config.toml
n_layer = 13
d_model = 256
n_head = 6
n_kv_head = 2
head_dim = 64
d_mlp = 1024
vocab_size = 4096
activation = "relu"
norm = "rmsnorm"
norm_place = "pre"
norm_eps = 1e-05
positions = "rope"
rope_base = 10000.0
rope_fraction = 1.0
qk_norm = true
attn_scale = 0.125
bias = "none"
tie_embeddings = false
parallel_block = false
init = "trunc"
init_std_qkv = 0.0381
init_std_o = 0.0
init_std_up = 0.0381
init_std_down = 0.0
optimizer = "muon_variant"
lr = 0.00622
lr_mult_o = 1.23
beta1 = 0.93
lr_head = 0.00297
warmup_steps = 0
schedule = "wsd"
decay_fraction = 0.696
decay_shape = "linear"
final_lr_fraction = 0.0
batch_tokens = 16384
seq_len = 768
doc_mask = true
train_tokens = 170100000
steps = 10383
dataset = "wikipedia_en"
Each number is 500 + 25 x the weight over its row's rms, rounded and kept within 0 to 999. Layers, rows and columns count from 0. Numbers have three digits each. The size before them is the row's rms in percent of the matrix's.

# q: layer 6 attention query, 384x256, rms 0.12, rows 197-222,261-286,324-350, columns 0-127
# k: layer 6 attention key, 128x256, rms 0.117, rows 68-93, columns 0-127
q324 094:484538500534529440541484484452525515479492450500547488562484538483498474498516512483517522467538483564541482517485512510532500512486510490515499492495474519517471466485518526506487481535513494490507467486526516478509501533506472467502524476544486481485453514528559483480497472520511516496486502544550509474478540467464472469521547472464516514513497550521494529453522494473463539493493
k68 104:506504551499488490460525518509530513473529511513511477474487500485479524522473458477553501501513510492539467494502497490488499476471537525471500532487504483488490501463511523477510440522482530519461517498512490507473488517522532501504487499529543521465517487479522443518494498470489492463493499534517462507462503492480485518498525486533523506498510509480512530483458496526502518445468
q197 118:468471527497505490463498516520561470503508494492530476502536502479481498538511459511474515421483496515518488475502523486489498499479537499496514508477446466535505489480490522532450567448505486495495469474518481482511514510518476518539511499496519494513502508505477491494523491493494450476515539513528521500511516503474510460458492475489513536484563492507494464492523481518486438463494
q261 114:501503493474509522501512486511482516483517493460499495509520522491483484519485483495471519538496498490498511509488490479438471573488504503496506460489526509484510501503489458510476517494507458497511487474520505520509506490505496497502522467505502498491455513531444541525588514513489508503498484539468574465499495511510524461492534512493529520503491511474562526475485475488443476531491
q325 104:477474506484504483486529501501487495496501497451529498527513506498500531506473480515502523504477465492521488536534537519519473505523498495523505502501486495508511513511511505478474489458513477497526479479459511449525503519506511534529489500476493503500529500510495506509509501465478509484535462511499480508514469480458558520505530506502532521510508546483491488484498470463472546487490
k69 101:504497533502494511532486520523543470518457509489498556484478525469507525490471456510479526517501510516510455520527503541504450480483547486522484474526467484506523524499487551494473500503480485538528508460517513536549511486520492488473527481495508474526528506497499539499522526465488510512480512503484550523528465483516510522530537485481503556534531555479501523501504504512497519467519
q198 103:495520475500527520512489505494523463515511480496493534527514487538483455501496504496455494480481495550527520498486504488519505445477491458444484471470508514542496467459506549487502479480510529484466530470487469492490461510470485509542500475483511487450502500496493497501450510518553471514456489467472470505500490518486526488488494512536523485504474486489467477477530480487484553489486
q262 097:512512514522477449521502477499517464495529541494511460456485495471516516470510529498511502554504541512491508500498479520446518490484508479490560528475460486446447496520526507513493472546514462507473513522520542541492551486516534521474505499510470495472490494504437498475488489508505524475481491457511500494520494488490563481470523508511470527510530516498495459529512465513514460506486
q326 103:499476466482512517533414481516493542530521476464490519486476501578504479487463499510477517524491513505480478473508460517456488448516511506459505495549549522497499482479507512529514476497500521482508490465524470449504497492465502512508517498515540461503538532539496548537515522504513546533493522505467514474489532485495506505501534507512465457533501489497499480462484566487530500542446
k70 100:520533506526470512538571497498492487525515481533475514475516511489511514552481516503481492506502527481516517505492521513526508501486468485538471480502542563496506508502543558505514472494494506494472513492487487531498564493516492471493511486473496464520483490493517511490516468523505456506493505485487534513505525516490535481570497546525484490484469511495473485552514497508501466474479
q199 101:481550485499506495514508476504558498494542482492500509472538511523558492481527485505502504519510504514500486487478514543521475457532499496480495487498523531513499503471523507502489488461499471495468526552512550499504517529501504497481524542521493494497488547497480517493489525495474505507457477472507551548524479450536516506592529478535481507464501518532485511536496504517513472502469
q263 108:487499484500526488548481496488501483518491510509553498469533463531488497493517501508528506506485482505505476460518451497518510511504491515457564516478474502469498516492486500505480530523520514505499511513517466510480499465488537506552462492503482540466498489470485519402534502487502499508501514562502472456478531496534485502473489528544470503509517490472466504449508537567509489506564
q327 112:504464503497520529508515473491545537513526473517485537501537498480463468456512482504504533491481521497514499540517553481516492560520487495566503475502492473508496508483482481514500459574520466509518509495440488482531521516529486490483489537540483473493521524514470521522452461497497500539489505486478526503488509485496479509529483510495531511512481500495508505515515479515535527466548
k71 106:475515517476487526506504475453485505501510467469514469483558502518475509475492464497486527500490479495494456493505456504523486485513507534553529454504494482530532502515482540496532505511535523500532479487507530459452531484495510532472521545499532554550525502475462527488503504535478535502499501490514505466486469500559483470514530487488544517500470501539484505477431535519509523462499
q200 096:482478468507475476509463515450556492465532482500501458488517495511485505472540509492488488529475487504490521454515486501502506513530530497519491466510541496493513489531508523552496514479471521496502469486472524551448501493544489513468463515462484477524457505463556456474478526477476509518520467476523456496464472493493496503486476541524513481453527495517559474519506453540524509472501
q264 092:495582514509514499513528487511449501457472523480478493456522507512534511502477530500468480503506547517465515518504483498504489528493482524535481531489508517496503547523505503492484468512500490511472521465521507497484523539510480501510466543503518544471495471508490522496539483479481517484493500470552461498496523479531506519503528485542515504468497528484454512467478522532468523476562
q328 104:474526495504476468467563496493493470495492517457498489483486505516460476444526541494436461502465540507490484484528538484513515490506488513548513525481510495510497480511476521502526496532514508477528490502504512484488494498504514510449504532486473521528440470482527483532478517508509551488505517487479492458490513497519504464500492499506497499477502473506480481524500501529520512510463
k72 097:511504477461480498497494513536524451508464465462539480487506533496488525508508493459512480491452538487528491490505519498482479500482503511502531510470501544516518457493494520503515465466479494501494511492496486491478496508550460511508519463509493490568495498506503464502516512532501506510439448477494540484463512519493485529533463509486501508479543512519515481487474514473511496503519
q201 097:509514502467497466505520479521499503505485489518531544452505512539507494522494504492510532425468505533490513511488496496455502534442483511503556494435458526516500512528496527521467502504507495472511502495505497492533498533470484478501533482484456485486506505506510509474550555483519507485455541470506473546502497529515527519477522494518476517538563508516503478452536507495518465518490
q265 100:502495504491497540496489485503511482525524480499442430500508489460520532495448504536517486505520485505510479522511551492524475544468519485527559521522484498530497511479526560473501530517512470487494510452494466487506568504475519477537489510457472525504579510475539446485503468538470469499482530526460531477475519498463473473459479492533503521511458464479499512507478499508498501471495
q329 105:473539481516519517508511546555559487479467485503510509444505498502492503520468448554473474490487517457474477499499462475477517538518454534484532512469510477492518529467522504516500487427502455495491470516475520489534480515481529476485513486528486484502464487489501455505526499469495503502523515487471485519512493491511565552494512483511493486490568530500539478476505488524534535485513
k73 104:501492474523469538507486491495489500464530496490478518452481497527483457540524520512428510521497485488507448477479490519506515547515489537528443484507500473473457551517517514532488491503505478548488498468538474491530531528504514509547497491521506487477514507492556504479473548509508498558501477498536511536517512468508504506486485512498504516471477534506536483495478502497507543471459
q202 108:494509479502476533484491545474481491524485478482514516495507503529483523484486512510530480508523527509520511513497508460495511514464522495517521514526500413539497525509506530521473485473542485500488506541489501510482520527527472491525460533467544519488492475513494518519484539470505493486496519472502506451496498462475521516497513511546468525475495485488503480471518473496449468543507
q266 101:512512505511542448458496456513525502498514459491469475494482491487504469496541489459539493461487499518494491531546523519520525515526507489488506531514472591537489471515510503489509529548516492511474482513461503471508535519516492508500500506473495565453502487488534507520519489504498511502492489506507526469491463507504512459512517526525498520496504518528540490525478534474501519483485
q330 097:500495534481507531501516483535485508447490494500479518487463486500499494499490537464491507525497477441509487524514519465507519447543482458455512521480528473516491498505517500513491510533508471496533480462489486510491416482469468548482523476485540506504484495534512476487536491496496501491519506519493506503472549500511498503491533500465544518511524463511517490500475511499491492469481
k74 100:460506499504504506491495451437512463478509443524463492510449531497488478517496474504512491495462491516485459500532454544484504469497545483466493481497506512507523504496528487498509493483491490478535488475447507507487490497524496478487483491504497452469490520499517539485497503467547435465498497455493478495489483510466527500528515514519452511528532521526514555529481478475498467490493
q203 101:487491439513483478510486504462475527522474465476488548457470490531522526455533565553532488490488511517512528512494501477510492467504493502478504547524475513532486492469469526482512530454536515486521501510524490486510538562459534540543491497516521509495488511525517513513451472486518459466488466510504485473485466458479500502519517497529505484500486506552504538486517503470550465534513
q267 106:498523553487515523463451523522524489488486518502502524492475491486494474536464503489480490445494485537485494519475504528487495508457535530458488515477554518471499508497545470507489471523504472516501501457471571514495528470523501555519466461505494467507451478536500537510489477489506473530474510468529520475501519495495538488470519474500475483494521521512508485488485500566502507522447
q331 097:526510458488522517499524540495514515525534534490470522512514457493506510519514508519542506528485516505484553475524554528510522464557480502470473493487490535515528477467515522508477495560471511531495494477487489519483501535498491505485483513432487505522495521500525514499449510514514467510504542480502484494490536525540491496518490499513521509464516510509502475462524501496540414455502
k75 102:467487525457489477499549472495521472483510496564502471506525499507447472512461560471490531509503503508500481505527532493453486490484495504502479471477517489476543495481521514540494474532493518508517474528532494511502528541501520492483455472530467497500518503521508523518481516513474516495504520483545504511526479502505486498500515508458494520539520518519506511512510525501471486493524
q204 102:505513482514501521478537530498506510502502532524561463462507527501516521472537463523510478530485482489474478504538487531441516487509482547556529510490508539524470515495502503531471477503478493518473513507510512516468505522472482484523476500497492514511545475467503451462521528501493495493474521495523504493471461581450503500534478498499508531521566476519509516472511536544512496519489
q268 102:510521509486502473547484471536486490501527469509530490509490513515512525477495506542504508448496473479515486470487480489487473508525534497508485502503502499422451477526513512511512443455490501490475491478523531503522537458511532528504477506490493461521511494498469524562532468497521524492519482476479499493525473477505501564478463477518514477463421497494458510517516520496481452478456
q332 101:510495522492509513544446513556458553507492498480529503507472507470507540528497481492501487514536546525495506512532576456507479503509503501515501529489481581523502457471503503523527530482484483531465492452562527482493527522490477480506515538493466506487460491497492515497495518508514478511503487512543489489488552505507503499510536488463520515511504544509495478472505481513542496488562
k76 097:487482488499509523494494522514486554520474484510541501516468498537531522488505511490521507521481450529540481504500485517507496475510494494509508494469488485509513473471461535492513497507512470525496486502506520504554539498494540511505457533531472529496508534502527497504499493523509492480501466534521552511478463509477499513464485483483506502510518510534489531511548444485454485488523
q205 097:503545513505531501482475481518493521507506503468507517504480498541527508497504510533450515449506548487483549485501487522481526427516498502509493503471484521499475504469505530537478518496509500515496491510546429568531511506482467503502471476483495468550492512536546498490542458449468512532509487443480534478495447514466530523524547551507484521510482505508505532483504486441497502522475
q269 095:517530465531555568476549438476498484511536495490485539495479483482481483486558509500497483528503510557507510461522463541531505556503529512511461468454521502466518524496484502513507505521502554497485540516501504491482465519531503476510547504515508514541487521487483471494499498514489490524491527534490510540501478511527507517537518476513500495480528475500514493531516485526507543501487
q333 089:498474554495537468508509556527496463477499458491494499486474510476510497494492525449483466498500536499524527515481519523479510495542468493519493460494487463508489523501527561484488466515472482516521503490525498504523515439523457471509545483536508465460504531516514485495525493497462499541516516485481516485490493471525483546505518483497505491478515480496486475533511514505480466505523
k77 099:519528512510560514472500455510532487505444491512447450526514498501517491500482467508502476503499516515516511496477487480503484482541510451507483538533504475500502547497482543473516508504516483508499512479550515484456474501539551520491539472478516504522542483481512526473496495544501467491446480496504518503466524536509472532505507509562465524488501529485497457536485535467471491506495
q206 101:448511491544489493490524495530474486495469469487482486513525482531467520564496520509533484488503471502458473543523491497527483487512525502452516527462505500523514529496523533492496533492513499480538512474518502490477508471544510529500480510496441445505531461490483443478511520498488510541528446514500512507525473501541457487553464487510478503528434530497503513454470482482486493436499
q270 105:529475508510499538492519481480516484496490519497504533510508513472471482497505460499534512453513510513478507481503486530493527536486481485518497436506509452518521487496499480503448489506489470499513533510503511486510488524504497514481493477535544538520547522520485490490472504482464450501495482491461479493494504515507514531480513477510472544545531481485457521493497484491509538493499
q334 093:479476487484520518522471536512490506535455480472495465502490470497507488512519546547531527438489498475496416519545499519542506484513503489473490512505491514496503523480511479458484551486473490507515473496498502527507525518517493491476526516499480486502499537489491483464519512486526441492480503512497487507508516506486494521513474502433440482493491510500525483531491499535509536488478
k78 096:489489483471504487518520480506512525533496512519476456526489494508473497487461533479468516525501519512478515495477510450531494499505479480485540524488499488460493482474532520515476515470461493474492513491476504490518543492523553462499510519523530497510503476513510537493480539528477453502519502493478467514477529488485464505543466461475499517499465534513455537482460500524487491482476
q207 117:512499502526528471467531496490454504517515494499484482514450471479537462414494475490484510518504534491525527520470487488504523456514472487485517508523469531554463457518493467543492481523498486510460490509520493494467528508495535508522496502455497509478497500510517487503502500541492535484480475480507569461496506514455499526500519529458503502518439516517510488470535550499532495481495
q271 102:507492501481517517482530453474472521500542498506442533485511521496484499523489488493542481516484450424497568488512480473490526466472492489501452490505497494510497538470488541507521498548521508509501485506516527519503525513532467516501491521453505513486492518465503513507522542483496499503489456492490494490492490530500503506515481514509445459489557497511511493487522491537530503489502
q335 100:510478518482478480532482508503494479480487508516479444513479459489514484531462496544506537495500530471507530486447486496499497474498493457509496491531514491478511526449508486517518462494515471511525520554502556517463515482451513519471466496512499452507443508541496506465459484502531437487525490479503497536524477513499477480544514478490505477484462518505514486475536524448554521526506
k79 100:496537489509512506462495515494457513537496502486518526527477494479482518454482514464524515457497500505485478534484522476478498433464487472521446466453474521514497480536515505515486550472507524518502502466524494504487481516487486487484508462518485549511487484503521553477461460477509525454538533524509482519465472512486522542535516509555522516498482474485494486481496546483497509512473
q208 111:472509547501484537506520465508471512515507489484481456509521505517497534506527478479494483537504447532500432486516504499583505511514551454514523510484504500491520475550483521490543502488485508527534489498537488487512509494512524511544511531497504493464496551503489532497553469513475513511533507483475498501486467509485474494468435517520532512558502521479504500502452504503452489481512
q272 106:511501524465527480512470521472490480540568474485487482490556508478473498466477461499495499494470478482496537558531500504479477485489536478491506492492465488524489501471505490502515436497533499491467524504534507470552500535525522510491506497517499454476468521520505502436537523464487519541502486548522511449512479519507500521516489444520490512521551480512481488451522447473478524561451
q336 107:477464482485519543532504475530515491477510522495535469488488474509502495458510492475477514508521448541449462508522475482495458511515488493514498515502472484516515507520513510495483524522494518475504507468471518494488494549497535504493542460505538555524472501495558530507536490483492477543482459482496482524493512525531491550465530494464516524518510499517494463511506501523471501456491
k80 100:515514473499506499550509528535494548496535483509520467517516523501498459527524498491488492467532493475514462549508509507503508504487505504481518526475487478498467503569525497489501501491518559494503528517489519522485502471504499483491508515480514444513507508505524496517480513470486499485468506497521489507537488507542503499545505507531496482552493484515534527476485504452495518518463
q209 106:489495499505498505529520479517511468534478518487458451488502513474533472439484474511478511461491482508514492523494491472504510480504522498497457486497463488502476494507497467528457505469487459504520495508498509493522531526489490504514481496499463508480555505480499516489509501549458502528500490520445540475506502517508493499479501499488510516555532506487507464518478511519495489503495
q273 097:495521487496517503440541522499483510467487504495503522441552527484475499510534519492494483509484500467462503476459494521489498504478509465465484536501483469483503496477495451511512513511502476498526488569454453491511512476513493499503470511500495437507449513480462513545526496490533496525495517434518518501479530483475500487491514483497530507517472503488480455476482492492489473530517
q337 111:506504547519450443514524516532506461480464458484490513549531495509511451487466489503495504437521424511484501520517473496524516532497513515505546516535494532515486503513534456517461528507501474522537512499496494455488483520457493500484493495535503526536497499493481496507529522501516518511518472503491517446525475508467500514561472446506483523475523535489549515474493492476466494487508
k81 104:491472528468462486492428568480453476505530461508515536501501470457528459516535494501538520497521478486503540484501502483529483484526481476506495487477467518462476532510522482492482484559511520440531519525507486546515492484538492514531532497524464522526516516496505476495500495508499496511499460464480510498499479475468522499514528447529502531498505475511469529529507532496480452508484
q210 105:517481505480507498482464515517515505486469507521490416503478473483527496531484518483502511488501465456481556473477502546481485468496527460510471495495497508426443483508494479512478456534496512513477505508523516500506446479506494559511489498511524485517540542510518496508492463474487530488478465483511478535471537490490529475536493498521504471484508484524467526481482528457545487482446
q274 097:456518526522444501515462508493477502497480503498504508482455465511482479494493527505483529500486514562524493509492467526483452534499463497561458482445502517524545541474497534475515565487494540486504496471490487546544491478494529442503480493519471486510497524471498477468461557432511502506497542502481497497517507484517455521468574513481521508546533463483503497487530463516497488520499
q338 107:510499486501454536494471454503515484469492532483496452491551504518522531485489534497483514461505536540506548470523500467483499528506501514511487490524541452506483498535496504486469558508490495554488484494468454479495452542526498462542490488455458508465547489505503514548553536508464528498508478474475509508517484540495526482563478525522530522541496524523500511496529512503466459456511
k82 093:483541556508527501472574502495518497467528541516525492522505486455499499486527496506520484488441508504484494491451484491474501523505496460539442518482491542534476502500519599465486496505474546501477516536486458504498486463506539493491510509521455483496481457498448491503530502521495544480483474498484495537474505518469510519538486503498461490520478535508548526541526500513468491508542
q211 107:516508468462507478500454494521476490526483497502507480509499494515528492460479537532464494484502543508461532505487488530483473486577497502489539507467527476508496459543472496514503498488537513494509479484492451471497544525467498478542469490533525460511535490457476468520479554530493522533488503505506544476528534491501514471538504523484463511533541520545484490468482504451489468475456
q275 102:484501470521472539478512492564476484464513482464547505492531489470519543543527488507520528508511476510508502487526488479475508518478501491454502533470477506509566531494509526489496489508488484526486463493462447523484480470498519465528529520475499467527542481481503477490500489484460504491463578497496557537455503485481458511505521470518539517496513512472480503484476518530524481491501
q339 109:525497451509460517515564507495488521526495517524516466511478502523509491487490521439509486503488562507448528488488517488521505501555530526481472510512502529471512496472536547496552467459518525498547491507508500493539562504431533530471526522494529490511464513498505444523458519479518496517476473496518503445493551514530499511527506519508524499540497489490522474566459467518494497497496
k83 106:492501504493560488534478499479527516503499524468557553469468522519524528507515478497516523502520529536518527506535508533503487490475536486477489488537494510471521539465500513488486487472512514506495503503513506499461542481444498548473527515493501499456507465489496497485495536477454473503488472520499570529485469497478461505532448538539498524514470496447472511485481506488575494463478
q212 118:452481517517497464514495530565499424497506512498534494490466521503488487491521483562517482468473503494540499501501458521503537514517499530502533492454491501508493543481503494451551503472481505512494533529501560466487488493507448527492515495511484471505493474483519509445508478532476484512500448509498466506499547498504516508525455494497486509489487521492505491520502462472504501505498
q276 099:513536546517525562450476458462526498523493478531457539488541491489514496480506514511504505469519492537459515491513497504500495475499488477484514493500449534526515466517499506480483515497521511511502483528551522488463505504469524481477465529499524461503464521501452535500513460518502525549491470525473485514439467504472529484481503522507499485495536468479499501482488501509505491502469
q340 111:482470496510488533481557538546510515538521489515484487485464499470517512475513505468507497442507483485521497515490457498476470571511536490452519496488460503520495443513470454472497468479518469505518500488493526474501466458540445488492508513541494490502462504495447507505528518505530495494487477559513509504477539513472475508478493485467471496513515504518557558519478499527473485477488
k84 104:518518505480545565461491533536491476539433498495499474500511494496537488472520506470550535517497506504516493478487449478483466533504496478527571512519543538481494471499466521488472495536542529516549495494516531510458519516514486539494480492459502502460520522468481524522508511472474475516507468489521458547452515515485427522521482530497527511483538510511507465524530520474531503527486
q213 106:507472464503505507496520469482549488473480500483427521505513481475506491492485553448460526544508532487528548490509497499476497427496490515507478503471509488536457509500473536490500544527487537496486518503501518554464531512502458467510514545487463480496535515507501533517510501464534490553488514502495486473527486505481485543496487474494486477523531491521540493540476508549518463460485
q277 098:508562549499519496496487487517506475485523535495519446483521504512504470509469503541486499489500474454521471452502458505509510574553490483500468518526506483504515510468484502504482483473518492512484473526522459454515549523517528473458441470515568511525509492507466451508487501502492486503501440488499501483507496539481535524467514489518502471495512521525482515501505486473487461499472
q341 098:478499471492516500484462477466499525506503511509496532529563484511487481524480501462477506435515491512529541499469505502513445504489508500517534485505522507518513467486504509504463530522500499463495537546504510489496467481512515511498507535507490533477487470480476529530512515508504519495476490510473516459531504499476493499472499479507449462494504560501508570528529498539468515497530
k85 102:500547506501514512480537467516530438498465538480533516525464493533509522491474507494478505496537488488506436512506485503521503515505519527523491544483488461556477491508485496451471495483514526536512554512493527507463494520509504499473484440482438520484520496529487492516485517530493496572479516509486524513511515510469530522525549477464498494512516533481482512499454479482529489490479
q214 116:489504525510478502517514478424541528501474534545508467559515490512524479498480500486530465483484493514502467508481469528512476508471517482516516535456525444462490515509516511477495497518511512468507496520506559502509496451515511538531530502513504502478509518444523503469541502526511501482483448527517514557457459481448472462491483499476488518547469568514495474449505495515481474459500
q278 104:520477480541451479486492477547505502505489489543502530460472527477437526536489545527494468479527525507506524523520533545521476493534473521483498517534478525553525532484476534495502547477474465531518516480500479510526489552506485542492527514488522480477462518554473512494557493483476579492517512492488531465506476519517506518505484484511450513510530490499503540474488489436518471488472
q342 109:451474497493477513490480484461512487510496516457503517527494527543508486529460520547539484519480518505505495509489497505523496545495477466460456549498466447503504460506507493461483489535507475495498480465501452526529498456537521526491483515505502488495503504528503482513521491518512472518482525492515519521505499503494456529519480478462535505501466494528556526504479491509506538499509
k86 110:459503494496511506540452506475514481490505477513538505508499492509492492491496557504532527530477452490493492488513523489501534506539492500481546455519508552471517549471511513528463509486485483484498512500489472507506507515479466484442502507525504532502489480511510523546484527469480520491506514467514512488454499482556556476533534524496482474478497499501488578467484527504473476518483
q215 105:476497494485505515511490506517480513560509506476521491483496468531516492506473480515502535471514464542509461530474526516509493584517514555535481461500533474516488532524472509507470493484535517519477494524481512491477522498493530525520482512548494496451499502522502493517533484518472508515502524491474487492493537484444447493492484432454517509500495526507543478462508490444523534459531
q279 101:519493514489513469487511474487517525499485502536510499464527487486515505509529528508516527544484487509480472507523507529520469516527498487473589501513464526443490507480495520490518546487486460468461500486499503545527512456487478480513494485493466491522530459481521532494505484487488517513495530528513495470537496445497515473518510510491535522492457483515449508503476510475518532513475
q343 109:466500497517524480511486498452522482507482508464536491507553501531509459509540496537528473494494541502460532457461511504531520515471497499539496467475515505502509485530473519472452457513528510473494524534506472521433527561525502496532520494496496494470441543467499512476496498505459518473473485478485507513519544477477536489509475487457591489494458554541508528470510490508513500511510
k87 098:552478488496524495437563497473527550490496514526532507482514520477529531486499506537489487484500498489537537470543467508488498496517489491561536510539506523507500507511543490527512468556513480511491531495491426538502495536505544531524521475462497529504487463559496466519490512500508493523508495482543475511451468497501486481461498479518492501516448486491506518514457516504564502527504
q216 111:491506479484535507514471455500491541509504465481517557466509496498519525519466476510506493467494470500488494439476463507488551470485465501455500502497475535517505497479497487485500518524489507481465509476520502458511489504563439543502519507507499532514515488481497499512491476515462546518496491531493438501513500490439502517516495523508495533556540491481500493467487528440482492448521
q280 109:487486507502491498480544488491515461533520508505478453506480486505491533456474523497456486541496512477517527502502517485469526459458532541534487479530498490522510482528475491523494480482544510483538476477488486501470478464492476453512526453517502528519439504569504511462491489513494492463520483502514520484528531553550462528454495477462499494513497494492504519473495505497469493485547
q344 104:491474492497486508519490445458505520514513531465491501485506500513528523491513495466494514534520486499510445503514498487492495465476528475455505485535490485523473490497530498492482479515476502536499498474525544444479503592488493544459490508545473496455542547470498533517471501489546484529497509515546481417453503514489512470489512510553481435492476447498495477501513472535494494511494
k88 100:496455511502484497489424443497522494491568491494483532494508517490475495490490474484501462510507525511518505492497525485504490469535513487544445485471505456526486501516498510501515501535480514496520500547496479495515475533474508501477472522518502530517527494495488531512479521507514517449507477511501507544460518518505521434521528535495488489538508518496492518523521517485465500454484
q217 113:505462506524514521480521518479511532495518519499505541549505485549485498487447534460505507506501445499499521520504508469507518453495532513481517506497496510467509517535502523487530519485521481477480557478530491550507546539518522429470462520477504468474492435519563520475508487498500464493501509464540499502488493486466510509478495512485508477484483483495482504474510481471486533525462
q281 108:531529472456481486551480493523495474497509505520512488472497510496502500465534457514517534519504531504513457485467519498487447475474487520507551479543481490500499484534490513467498464540510474488513487481502491518507482507514490501528495467517494529478519509511487479516466508472528531489478490500478483556507540498519497554487488504509476513539450480468460520524478533543483485498478
q345 122:489458494523554458456508474500441466505483486479503531471496489527472489460524470498499539480486482505485536504505462511492490473495498485485517476523502479501562494500479464492494491515531474498482553539522525475479497482469558456528522506507509563511510486505509490511497514555486480526512476477478497452484508477437481471490532514515502501518507475504520502457485502515497492499490
k89 104:515467499520481523526529520523507512541480527544491496518468500506541537505529504521526495481508509529496517538504540485455502505512505490487494497526499486522498501482528519495500454537538503542536518540480479485469545488511515476503507485512512498500466529467485507522473527478535496525437538502507512493509452526496513468495491520496521536474489504472466522490488481508531474532493
q218 116:504475519490452537520475510467505484478518527496499482460480510525525517565476497502502488528497529470533527415504484523487501472493484501526477478493534494470475521476484504541542482485504477524463501505467492525498485444507481505531513532494510505500482485527473461520516482496517507482476454498521478460476493450498539505570524492506450469444545487483508526514539491499511482493537
q282 107:502545507518481486507469510486498511500535517481510505468489535507509451512469499511469462500487475519516498570489564434528519536510510499490516523500513544491464511499508548460489507469452507482498511490488512472540492513510551462499448523530495520437515451497538490511440507506490560499487468477508503467489513515500477512460497491496492501547549509496503477500496510488480467486466
q346 108:518481474500468533524489502460498527497504526513490458508492507484503470514456480481474458465494519475540476507519517483492508508490473504538446533538504513485455514500500480499509501484479472530493465470518510478479534541491466504515487485501466442442467449458496530471465482529504498450486487491521508499526532479494549537518488547515513483464457472464493524504515495478510503527530
k90 097:511530526471500504536513479493499495497514471486531471511506546519466475479534533529523498523475502498497454493517473493482506504519518503467523498498468493492531488509504487510485511516504547530483522515497497494491493531484493505548496502492486520493507455473488498478558522512539519513463536490513494509509485525508445513496519465488506516515478519476480545539504484487457511518511
q219 114:508478481490489507514509553466504506496498467523501524517453468533457483517497505505483498532517542500488497486480493526499532496501510512484481494491503505497495500520477495508506462529527511542469530492501535496443502484487490470480450494516498511478504501523487511545491479502470486491502470497514484518528542480470489541490544506477481497495520476497472494586530501476468509514494
q283 102:508471487501557487527464528490520513497541505497514490500445487477473522512548472467493506509492514497496548478513519488517525521489509501506498489483500517529496465502505489553527470540484529523510505561488481464460525483466483467517517506479546499483495474506521485488537443504523514465474505489472491459474496463503483518476467470517492502474465517506484464505494501518516541482480
q347 110:487518519467464524504505531504490467547441511504468454471500496512464503573526522505491512502541469462489537496518497491516542536511484524513524499521499553504462532502493499487495489482450521492472518478505492488449475490527480485512479481516494511521535475494487485515566476501482492531524531518455439525519513509519531510526516464458516536528507506481512490488499457496476540504521
k91 095:518506509512480466492523499492514470499517499514489508539507520483463517485480458505463476522503511499487515493513494496502516516529500503604493528491481490517546515452517443514498494524472478453524515519465453482507542518528494517517476498484503461539491476490537506503489511448490500525515498518498533475487508483482460516448466454506432489530528504476520499467521540467534509522479
q220 119:502551513487528529497474471506461476526533496540524480452507496476486515509492484474509540520509504473428453487527455486507527479514518498494475507518525539450502514526499481483527422535513499512501481519533488509472478496525445474474498498492515502491482476496470462523492469499505456496487457460483490494506480509508497519523499536503512467503473484505490478529562530488498518515477
q284 096:510508485481497513475532479480521496505517480521520530530451465495519505518533519510469462496494464529471515535511495472503468457455484496491474508452517465483463549465501486505503523466471507483503508499515523509530528480460550455548552510483542486519508532463473489520487493500493470508531539471503502512496516474531540529508519498483512509489477537485464514488442496498482550477497
q348 101:505481483500552445494466470473509489472470472532548548511524507512530538528479487499512484468494515528512502486492545540506525478492481455483448498526441465493458485520501463477500517467461485519541531504505538549514496453505461480535514469484505429513517487568498464499464503456504490490522532507496500505494510515563486496488494527516505501480496514500538500508528499481540502475506
k92 100:546428487488480499475467512511527526558486468506508504525566513508490512481531494459507510521499519497526521524522456506483502490511519491498503440558508485442510530495501511523533511523492485505508528516525511496513523492483493464520492451534499471491541497488489522510452499491494460460495531508501491534511527450542530529465511470533524509481506482532466503511534537514528450548493
q221 109:484473533485512497497518525564474505461516505493498529530435495487546488499520478474496477492515510466494482491523477477518463595495496487481487492515487505430498480493509523477525563466487508508514503532513511491525472491510524464501515507512451432481509516521525508476531508480456490512514501468485486523529458495540531515483521507511499533506539517478500506472519495451499497442490
q285 105:469498550503483507490503554481493516494502490462523526489572504517490490500519496522493501501525477484490515499486526503472534489512479519542511465520510439517538523535518511500478472545517511546488487460499526511503510486508513550477520470486523504525472516495485430507558477512480480504513479500486481488509559495477497510530494505495527473469502520484465486508480520515538490526481
q349 112:525464497503502470516534484517515437498502463466526522459460487499504509493528512499479523478522495534500555509496471504498462466523497513511535537507499466469523510448507497448506527515475498506462525509514517457502489524496442544497500490506480508489501501478510509528500505499458482491520517495484514558510491511484472520467528456450508535473501516517477513500482506491530441488493
k93 102:530483475519501499544493553525497500469504472489531455514489485484453510454475495511462459505502485456514517518483518517536548505525519510528521507472519477455473475483557511469500499536484488462496467436453468495523536465508490503503473563501512508519461507505490472507514478519491518541504506509498522512483514496459434480478508520503475524491553496521495499486518519493537469497495
q222 118:503526532503477506471529474528485518494527522518485469476503452517516512455489504482517490507495526513460500507493541492500495490541508487496452509530492542459523507476471542481468519528497508551476530487498493531514531542485504476485474510465531544529488522499556484511476505490513511538506510461526424537544498502543541517483506575540524494532477485511500503583545521495524509497480
q286 112:510466470493476548502508560495469485552530534495492506469478530563465510484485525515522485566487497489474520469509487500528512498479515491536481511497509498524513488453470473499526505491532487486511507513502475508515484553471496538499520488531502506473524513462508509538452514521524493515470470483506466496492508501546493508547547511560487505502483519493440499495511499477537545463523
q350 115:499494448470483509476487540501506495503479487557482522506513496450521506500502506475527480530526463497530507498510483485515512535531506484525500502554546536457497489493523484498503542519519540521472485506463540508485471475515489477482456474513539496498528528523463513545505520520510482458482497508551469469482494506464503499547511459541484499460477526532530495547499520498554482539492